config.yaml
n_layer: 11
d_model: 768
n_head: 12
n_kv_head: 12
head_dim: 64
d_mlp: 3072
vocab_size: 9319
activation: "tanh_gelu"
norm: "layernorm"
norm_place: "pre"
norm_eps: 1e-05
positions: "learned"
qk_norm: false
attn_scale: 0.125
bias: "all"
tie_embeddings: true
parallel_block: false
init: "uniform"
init_std_qkv: 0.0245
init_std_o: 0.00523
init_std_up: 0.0245
init_std_down: 0.00261
optimizer: "adamw"
lr: 0.000682
lr_mult_qkv: 0.7
beta1: 0.95
beta2: 0.98
lr_head: 0.0066
grad_clip: 2.0
warmup_steps: 516
schedule: "wsd"
decay_fraction: 1.0
decay_shape: "cos"
final_lr_fraction: 0.05
batch_tokens: 131072
seq_len: 1024
doc_mask: false
train_tokens: 727500000
steps: 5551
dataset: "wikipedia_en"
Each number is 200 + 20 x the weight over its row's rms, rounded and kept within 0 to 999. Layers, rows and columns count from 0. The size before them is the row's rms in percent of the matrix's.

# layer 5 attention value, 768x768, rms 0.0245, rows 568-593, columns 640-767
100,173,224,202,233,231,213,228,187,187,208,173,207,205,197,222,220,209,203,227,252,201,174,230,220,163,185,235,175,205,216,221,218,222,208,221,179,225,168,210,194,198,213,231,220,204,203,177,200,211,198,200,223,222,210,228,178,214,198,198,205,177,219,201,196,194,215,202,204,221,189,173,201,216,195,189,205,204,182,183,208,188,242,217,192,174,231,210,169,191,201,200,196,225,189,184,209,200,214,182,166,205,180,237,185,173,187,180,207,200,173,202,191,229,177,192,223,201,186,224,185,188,203,204,191,180,228,190,204
099,239,171,189,218,199,217,187,209,222,185,210,165,164,214,190,207,159,238,204,208,202,245,207,206,242,179,217,195,191,175,235,186,226,188,188,185,182,209,231,157,186,219,170,214,181,177,211,200,195,173,213,216,162,169,215,242,160,189,233,206,227,207,229,189,182,217,197,171,206,218,153,230,201,209,190,182,191,180,201,219,180,189,229,216,184,222,163,223,183,184,219,182,178,193,216,186,171,188,219,217,225,188,174,197,204,218,183,175,176,209,213,168,225,187,174,194,209,183,211,196,220,183,220,206,213,187,208,201
098,211,185,222,184,166,202,209,206,217,171,218,211,224,195,170,216,170,243,185,206,216,192,208,200,253,189,198,173,155,200,193,179,192,167,182,185,208,203,195,206,216,180,207,219,192,192,194,171,214,165,171,219,179,209,186,243,208,213,180,206,178,213,187,212,238,207,226,201,171,194,193,181,192,210,212,239,212,228,192,187,193,175,228,203,200,218,172,182,198,206,174,219,211,182,203,193,167,203,177,201,169,178,191,217,183,208,212,180,205,189,205,186,205,217,225,178,207,196,226,235,214,227,214,184,196,226,191,184
100,181,226,191,192,204,171,215,211,227,191,198,180,208,224,194,205,221,166,226,213,177,186,195,169,189,216,160,198,231,208,198,223,175,190,218,189,206,186,200,194,186,168,192,181,174,202,169,180,172,202,183,203,170,210,199,183,184,195,177,194,181,180,212,202,173,206,177,222,173,180,225,162,228,199,207,193,226,175,200,178,190,228,245,198,231,201,174,229,193,191,197,237,192,195,230,220,182,227,224,212,201,155,199,205,200,185,214,195,176,186,158,167,218,187,196,238,170,190,181,195,209,209,209,177,221,197,194,172
098,183,191,209,188,180,199,191,195,182,196,215,212,207,210,222,180,187,204,215,241,189,198,194,183,223,208,227,218,212,198,187,182,186,195,181,165,235,178,213,233,186,170,230,200,209,175,224,238,182,213,178,189,189,231,168,218,202,205,197,197,232,174,186,179,179,200,215,185,206,221,222,193,202,204,183,195,157,229,239,199,225,197,251,245,199,212,187,195,221,212,200,191,167,211,166,214,201,225,179,167,204,189,223,178,212,204,207,218,206,224,212,175,217,185,160,183,196,237,218,191,214,192,213,195,229,204,237,201
103,202,188,218,203,208,186,198,194,191,206,210,193,221,187,189,222,174,198,231,181,192,229,215,209,229,188,171,192,190,216,194,188,191,206,226,221,179,201,189,192,183,210,169,184,219,195,211,215,242,169,200,201,224,204,250,148,193,180,211,211,215,197,189,242,217,172,229,203,229,200,207,230,187,182,187,178,202,186,185,197,220,204,192,206,188,221,177,192,200,168,200,202,191,187,204,197,179,233,178,207,172,226,197,217,232,187,186,173,152,215,205,225,225,182,186,201,166,218,178,218,192,193,176,243,207,190,189,194
095,223,199,201,205,189,192,188,198,211,181,211,186,205,185,173,185,217,235,203,202,190,217,200,201,219,171,214,163,230,217,186,216,229,166,186,176,181,229,188,229,192,200,194,185,212,192,201,233,181,201,174,178,213,175,218,212,240,178,236,210,222,173,205,218,222,218,199,199,218,175,216,160,206,197,184,174,186,235,220,234,229,229,200,190,188,189,207,192,226,206,173,180,242,211,215,203,221,231,230,210,192,212,225,241,182,199,176,186,163,203,178,234,214,209,189,207,186,174,172,204,200,176,211,185,229,182,216,209
099,164,206,214,177,199,197,180,222,181,193,188,228,212,221,203,220,221,173,214,215,179,240,222,188,181,168,217,219,207,185,159,186,191,204,199,197,212,211,232,227,200,216,179,181,226,208,174,192,219,217,197,235,221,223,227,222,205,222,162,206,204,202,187,185,164,203,192,218,189,190,228,174,217,206,197,214,216,200,214,180,182,189,233,217,212,180,213,226,228,207,171,188,234,211,174,186,184,202,219,226,172,203,206,195,163,213,179,183,173,213,206,158,198,203,218,212,209,231,219,211,182,214,184,161,193,202,219,190
096,171,215,189,200,201,193,167,196,177,188,193,202,176,167,212,191,220,209,224,231,220,186,200,178,219,180,198,213,197,233,200,199,181,192,233,215,175,170,191,162,222,223,196,200,186,176,200,221,174,208,209,183,248,184,218,204,178,230,206,175,217,195,213,187,212,195,229,214,178,197,220,164,205,179,164,206,224,177,165,196,231,184,213,225,204,227,220,229,238,205,185,211,175,230,204,187,190,211,223,186,204,195,194,176,165,192,235,164,177,211,235,179,198,189,216,166,219,205,191,207,213,204,225,178,188,204,183,196
096,180,218,176,201,226,215,229,185,225,213,198,197,211,196,177,166,178,174,225,179,202,231,184,215,198,165,193,205,217,184,175,168,189,193,208,182,213,175,191,167,182,212,195,229,190,204,218,212,236,189,211,196,210,242,202,187,219,212,198,191,168,188,195,206,167,210,169,211,192,185,202,237,203,205,229,188,188,175,181,194,207,209,203,193,168,192,189,220,203,208,218,220,222,211,223,203,197,177,243,177,224,170,195,183,179,185,219,238,156,209,228,196,227,194,193,185,207,213,203,185,199,224,200,179,212,205,222,171
097,179,186,179,204,183,217,224,157,196,183,180,201,205,179,170,206,209,204,177,231,194,225,229,193,233,231,184,236,179,177,219,193,220,199,185,216,207,228,176,196,177,204,218,175,193,220,212,223,235,195,193,210,221,188,189,196,201,196,230,177,175,207,171,214,209,185,212,199,220,206,186,193,213,214,200,218,194,190,190,203,208,181,186,204,217,217,166,181,214,171,208,203,196,179,174,218,177,197,175,197,185,215,214,211,170,230,202,188,182,179,178,206,202,179,205,208,173,233,202,172,177,181,241,226,214,191,201,172
096,210,223,211,194,186,211,197,227,227,216,228,185,162,180,218,221,174,208,171,200,191,226,169,203,192,244,187,184,198,174,181,196,180,180,228,190,198,216,162,241,169,223,193,183,193,218,184,196,219,173,241,210,218,187,176,201,192,214,178,228,154,185,187,206,183,191,187,247,196,181,219,203,200,185,207,162,195,206,208,234,221,193,215,167,167,222,201,189,178,209,216,170,218,212,205,219,192,223,226,228,207,192,205,199,225,216,192,226,211,207,227,219,184,204,172,178,175,165,202,183,222,199,218,228,186,189,192,195
095,168,180,178,185,200,215,200,182,210,218,172,194,189,182,172,209,182,219,231,198,227,223,205,189,198,210,233,227,224,191,169,207,196,221,176,211,187,241,219,222,193,208,182,214,178,174,167,193,178,174,222,185,222,225,177,203,175,176,178,192,177,176,154,197,165,182,185,200,208,172,214,170,183,177,185,182,178,179,202,208,206,213,224,190,212,219,234,202,209,179,173,164,206,187,186,232,232,224,208,205,204,187,170,190,208,193,197,187,170,196,216,188,178,177,197,164,170,222,227,205,202,209,195,206,214,187,198,180
094,208,206,209,201,194,178,230,183,191,173,173,228,184,230,161,207,219,178,180,210,160,239,196,173,195,205,183,238,194,208,212,176,230,226,195,198,221,196,223,236,218,220,187,198,199,234,200,204,195,211,190,197,207,241,223,182,210,178,184,170,199,220,197,198,202,204,213,213,183,183,250,217,195,190,204,233,225,175,199,169,178,178,160,163,224,181,181,181,222,216,226,187,209,205,181,232,202,187,168,164,211,198,210,193,209,196,220,220,169,193,208,170,231,183,216,168,162,225,187,202,203,200,206,185,205,169,236,179
095,196,190,204,211,204,172,231,211,187,183,199,223,193,178,205,171,205,224,202,176,181,185,234,206,256,225,223,208,208,189,220,205,218,160,187,237,218,209,202,182,204,229,216,191,213,164,241,188,183,180,187,164,184,229,195,185,179,209,206,183,179,204,183,163,191,194,231,213,219,179,218,197,218,193,220,220,215,220,185,168,214,207,178,227,221,217,212,219,188,191,220,190,180,201,230,186,172,179,208,212,209,218,201,202,203,185,204,218,235,229,206,183,224,200,211,195,205,227,184,185,213,163,192,222,183,218,187,215
098,221,184,218,169,212,185,225,239,197,169,185,196,195,187,188,202,186,200,177,167,175,204,182,153,204,211,210,216,181,229,236,209,220,166,189,162,172,194,183,221,182,204,208,176,226,222,216,158,217,187,173,207,204,183,181,175,197,191,215,181,212,172,233,192,169,238,173,164,229,209,175,180,237,243,195,156,231,186,229,168,207,217,210,147,212,198,237,227,181,203,224,176,218,160,200,203,213,225,163,236,190,205,173,214,200,168,227,186,186,209,215,158,214,188,176,229,188,186,174,172,188,207,222,182,202,185,209,189
096,188,185,221,208,227,194,215,204,232,153,185,217,207,177,167,203,235,193,222,178,173,238,244,185,196,192,191,190,177,173,197,178,201,214,206,197,154,221,226,237,178,174,197,211,176,229,176,229,221,228,174,217,207,227,200,235,219,177,190,203,209,201,234,230,244,228,229,193,230,202,205,166,204,203,229,207,194,199,200,209,180,234,238,231,188,231,185,167,197,189,200,194,196,165,188,223,196,192,214,230,215,187,223,218,195,219,192,167,224,170,236,192,186,206,194,223,239,203,172,213,232,177,240,183,223,196,197,203
097,216,179,182,224,224,196,215,183,197,213,237,187,196,190,210,194,199,194,176,184,233,180,180,173,201,222,195,212,210,209,198,151,175,217,211,194,220,212,216,179,205,176,240,196,169,183,184,207,195,209,222,221,212,210,192,242,220,175,211,230,204,181,181,177,189,224,186,189,179,172,167,215,207,224,214,211,167,186,217,166,212,178,202,242,229,186,198,233,236,217,214,220,250,235,212,167,227,215,233,248,224,194,217,206,182,222,183,228,174,184,235,198,193,206,170,196,161,217,219,221,190,190,200,224,222,200,207,213
098,200,220,194,200,187,162,204,208,189,235,214,180,182,205,210,231,235,203,192,184,205,200,225,215,171,224,209,216,169,178,235,223,208,178,231,174,198,217,193,179,183,232,173,187,174,219,165,209,189,185,165,177,205,220,182,207,229,207,191,210,237,167,181,208,191,220,216,198,224,234,167,214,184,169,191,190,181,209,206,180,199,180,212,231,192,195,225,192,209,217,196,212,199,203,195,205,204,218,225,235,169,180,182,217,169,204,181,202,209,187,231,211,184,204,184,181,180,237,189,238,203,201,217,172,221,234,196,168
103,197,228,188,205,215,207,185,220,191,209,166,199,174,216,214,213,192,207,226,198,212,205,228,224,241,182,179,182,224,178,228,216,188,167,174,191,187,224,218,200,211,212,235,201,199,200,186,202,227,214,203,223,187,188,200,180,193,190,178,202,184,191,205,212,199,169,227,232,187,150,189,196,210,229,196,204,178,182,173,233,214,165,204,164,207,158,207,212,193,186,193,196,200,194,185,170,208,188,230,174,218,173,230,198,228,199,202,200,216,163,195,197,177,218,176,189,171,166,220,178,177,169,177,238,203,179,213,218
097,195,195,231,185,208,213,178,184,182,208,206,208,223,188,210,179,197,168,170,207,193,231,219,178,180,209,202,236,189,190,222,203,209,197,186,225,179,186,200,200,186,188,220,204,187,214,218,204,205,219,231,214,222,232,199,175,186,232,224,192,236,187,235,195,185,203,218,232,202,239,182,203,199,199,190,203,232,182,197,214,222,205,234,192,213,220,176,224,210,220,185,223,192,178,228,162,210,201,206,211,239,189,203,173,198,216,202,234,201,163,220,211,211,209,193,177,199,203,187,196,203,225,231,232,221,226,207,186
096,215,230,202,215,215,224,218,189,193,204,230,186,191,216,171,228,191,190,186,230,169,199,208,182,233,194,206,226,224,231,196,233,231,180,205,191,227,198,219,170,199,180,172,200,180,218,183,188,196,168,202,172,185,246,223,197,218,211,171,181,231,213,223,200,194,180,179,222,188,205,172,210,189,189,220,176,181,190,178,207,205,196,190,203,217,162,204,189,163,176,245,179,211,198,239,212,197,193,216,193,192,167,199,215,199,197,190,210,220,220,191,208,183,187,225,195,209,208,231,220,226,220,191,172,223,190,185,226
096,189,222,177,223,224,218,221,176,211,232,207,183,190,196,238,213,186,220,211,231,191,175,240,207,201,190,180,189,193,219,232,216,212,191,210,182,216,223,189,175,173,231,208,210,174,210,209,182,212,194,187,173,193,229,182,181,207,222,224,163,183,222,169,211,159,205,232,172,194,160,180,205,214,221,224,198,205,209,209,214,189,207,172,209,195,174,159,174,219,175,169,212,166,214,185,212,166,196,201,202,227,202,221,173,198,178,220,174,182,175,202,162,216,229,190,200,224,197,183,234,220,194,204,232,173,199,186,227
094,221,186,166,221,210,179,212,227,228,199,227,218,192,238,197,236,193,202,189,218,208,221,182,190,216,187,201,201,187,211,190,213,191,168,223,207,185,190,172,186,202,185,210,194,231,172,227,212,202,213,218,175,237,203,197,208,215,215,202,175,202,206,183,221,183,190,218,164,205,178,162,173,193,218,209,198,217,202,212,207,184,186,222,197,218,221,206,210,177,210,215,187,184,180,212,197,238,211,192,197,220,197,207,206,197,173,234,221,164,235,181,210,239,186,187,217,210,178,226,179,154,198,171,178,202,216,186,221
095,205,232,224,199,213,217,222,204,220,166,197,210,173,231,223,214,227,192,197,235,223,213,179,197,166,190,161,180,200,177,227,223,182,193,180,225,212,214,221,182,214,177,203,179,208,194,187,186,214,217,207,215,180,228,170,221,207,191,174,180,182,217,172,221,178,235,204,182,193,209,206,220,222,217,182,227,176,238,179,196,186,192,181,202,182,232,198,150,225,199,239,208,170,187,196,216,183,221,186,175,198,212,175,224,229,174,200,204,203,227,188,199,226,164,178,224,183,209,201,190,206,206,201,225,198,194,184,180
093,171,230,202,199,235,203,226,214,191,199,190,214,207,239,169,216,166,222,192,180,225,184,175,188,238,193,212,233,216,164,196,221,170,171,200,187,208,206,170,200,187,198,183,229,175,224,172,216,146,168,192,216,196,228,195,159,218,208,162,212,224,183,193,219,186,194,239,226,211,218,186,159,214,209,189,176,176,238,224,185,211,217,189,171,185,213,170,223,217,217,215,200,207,194,205,210,182,231,231,224,162,210,208,172,208,195,197,202,230,193,192,200,223,188,184,180,224,199,216,182,174,218,221,192,187,226,190,238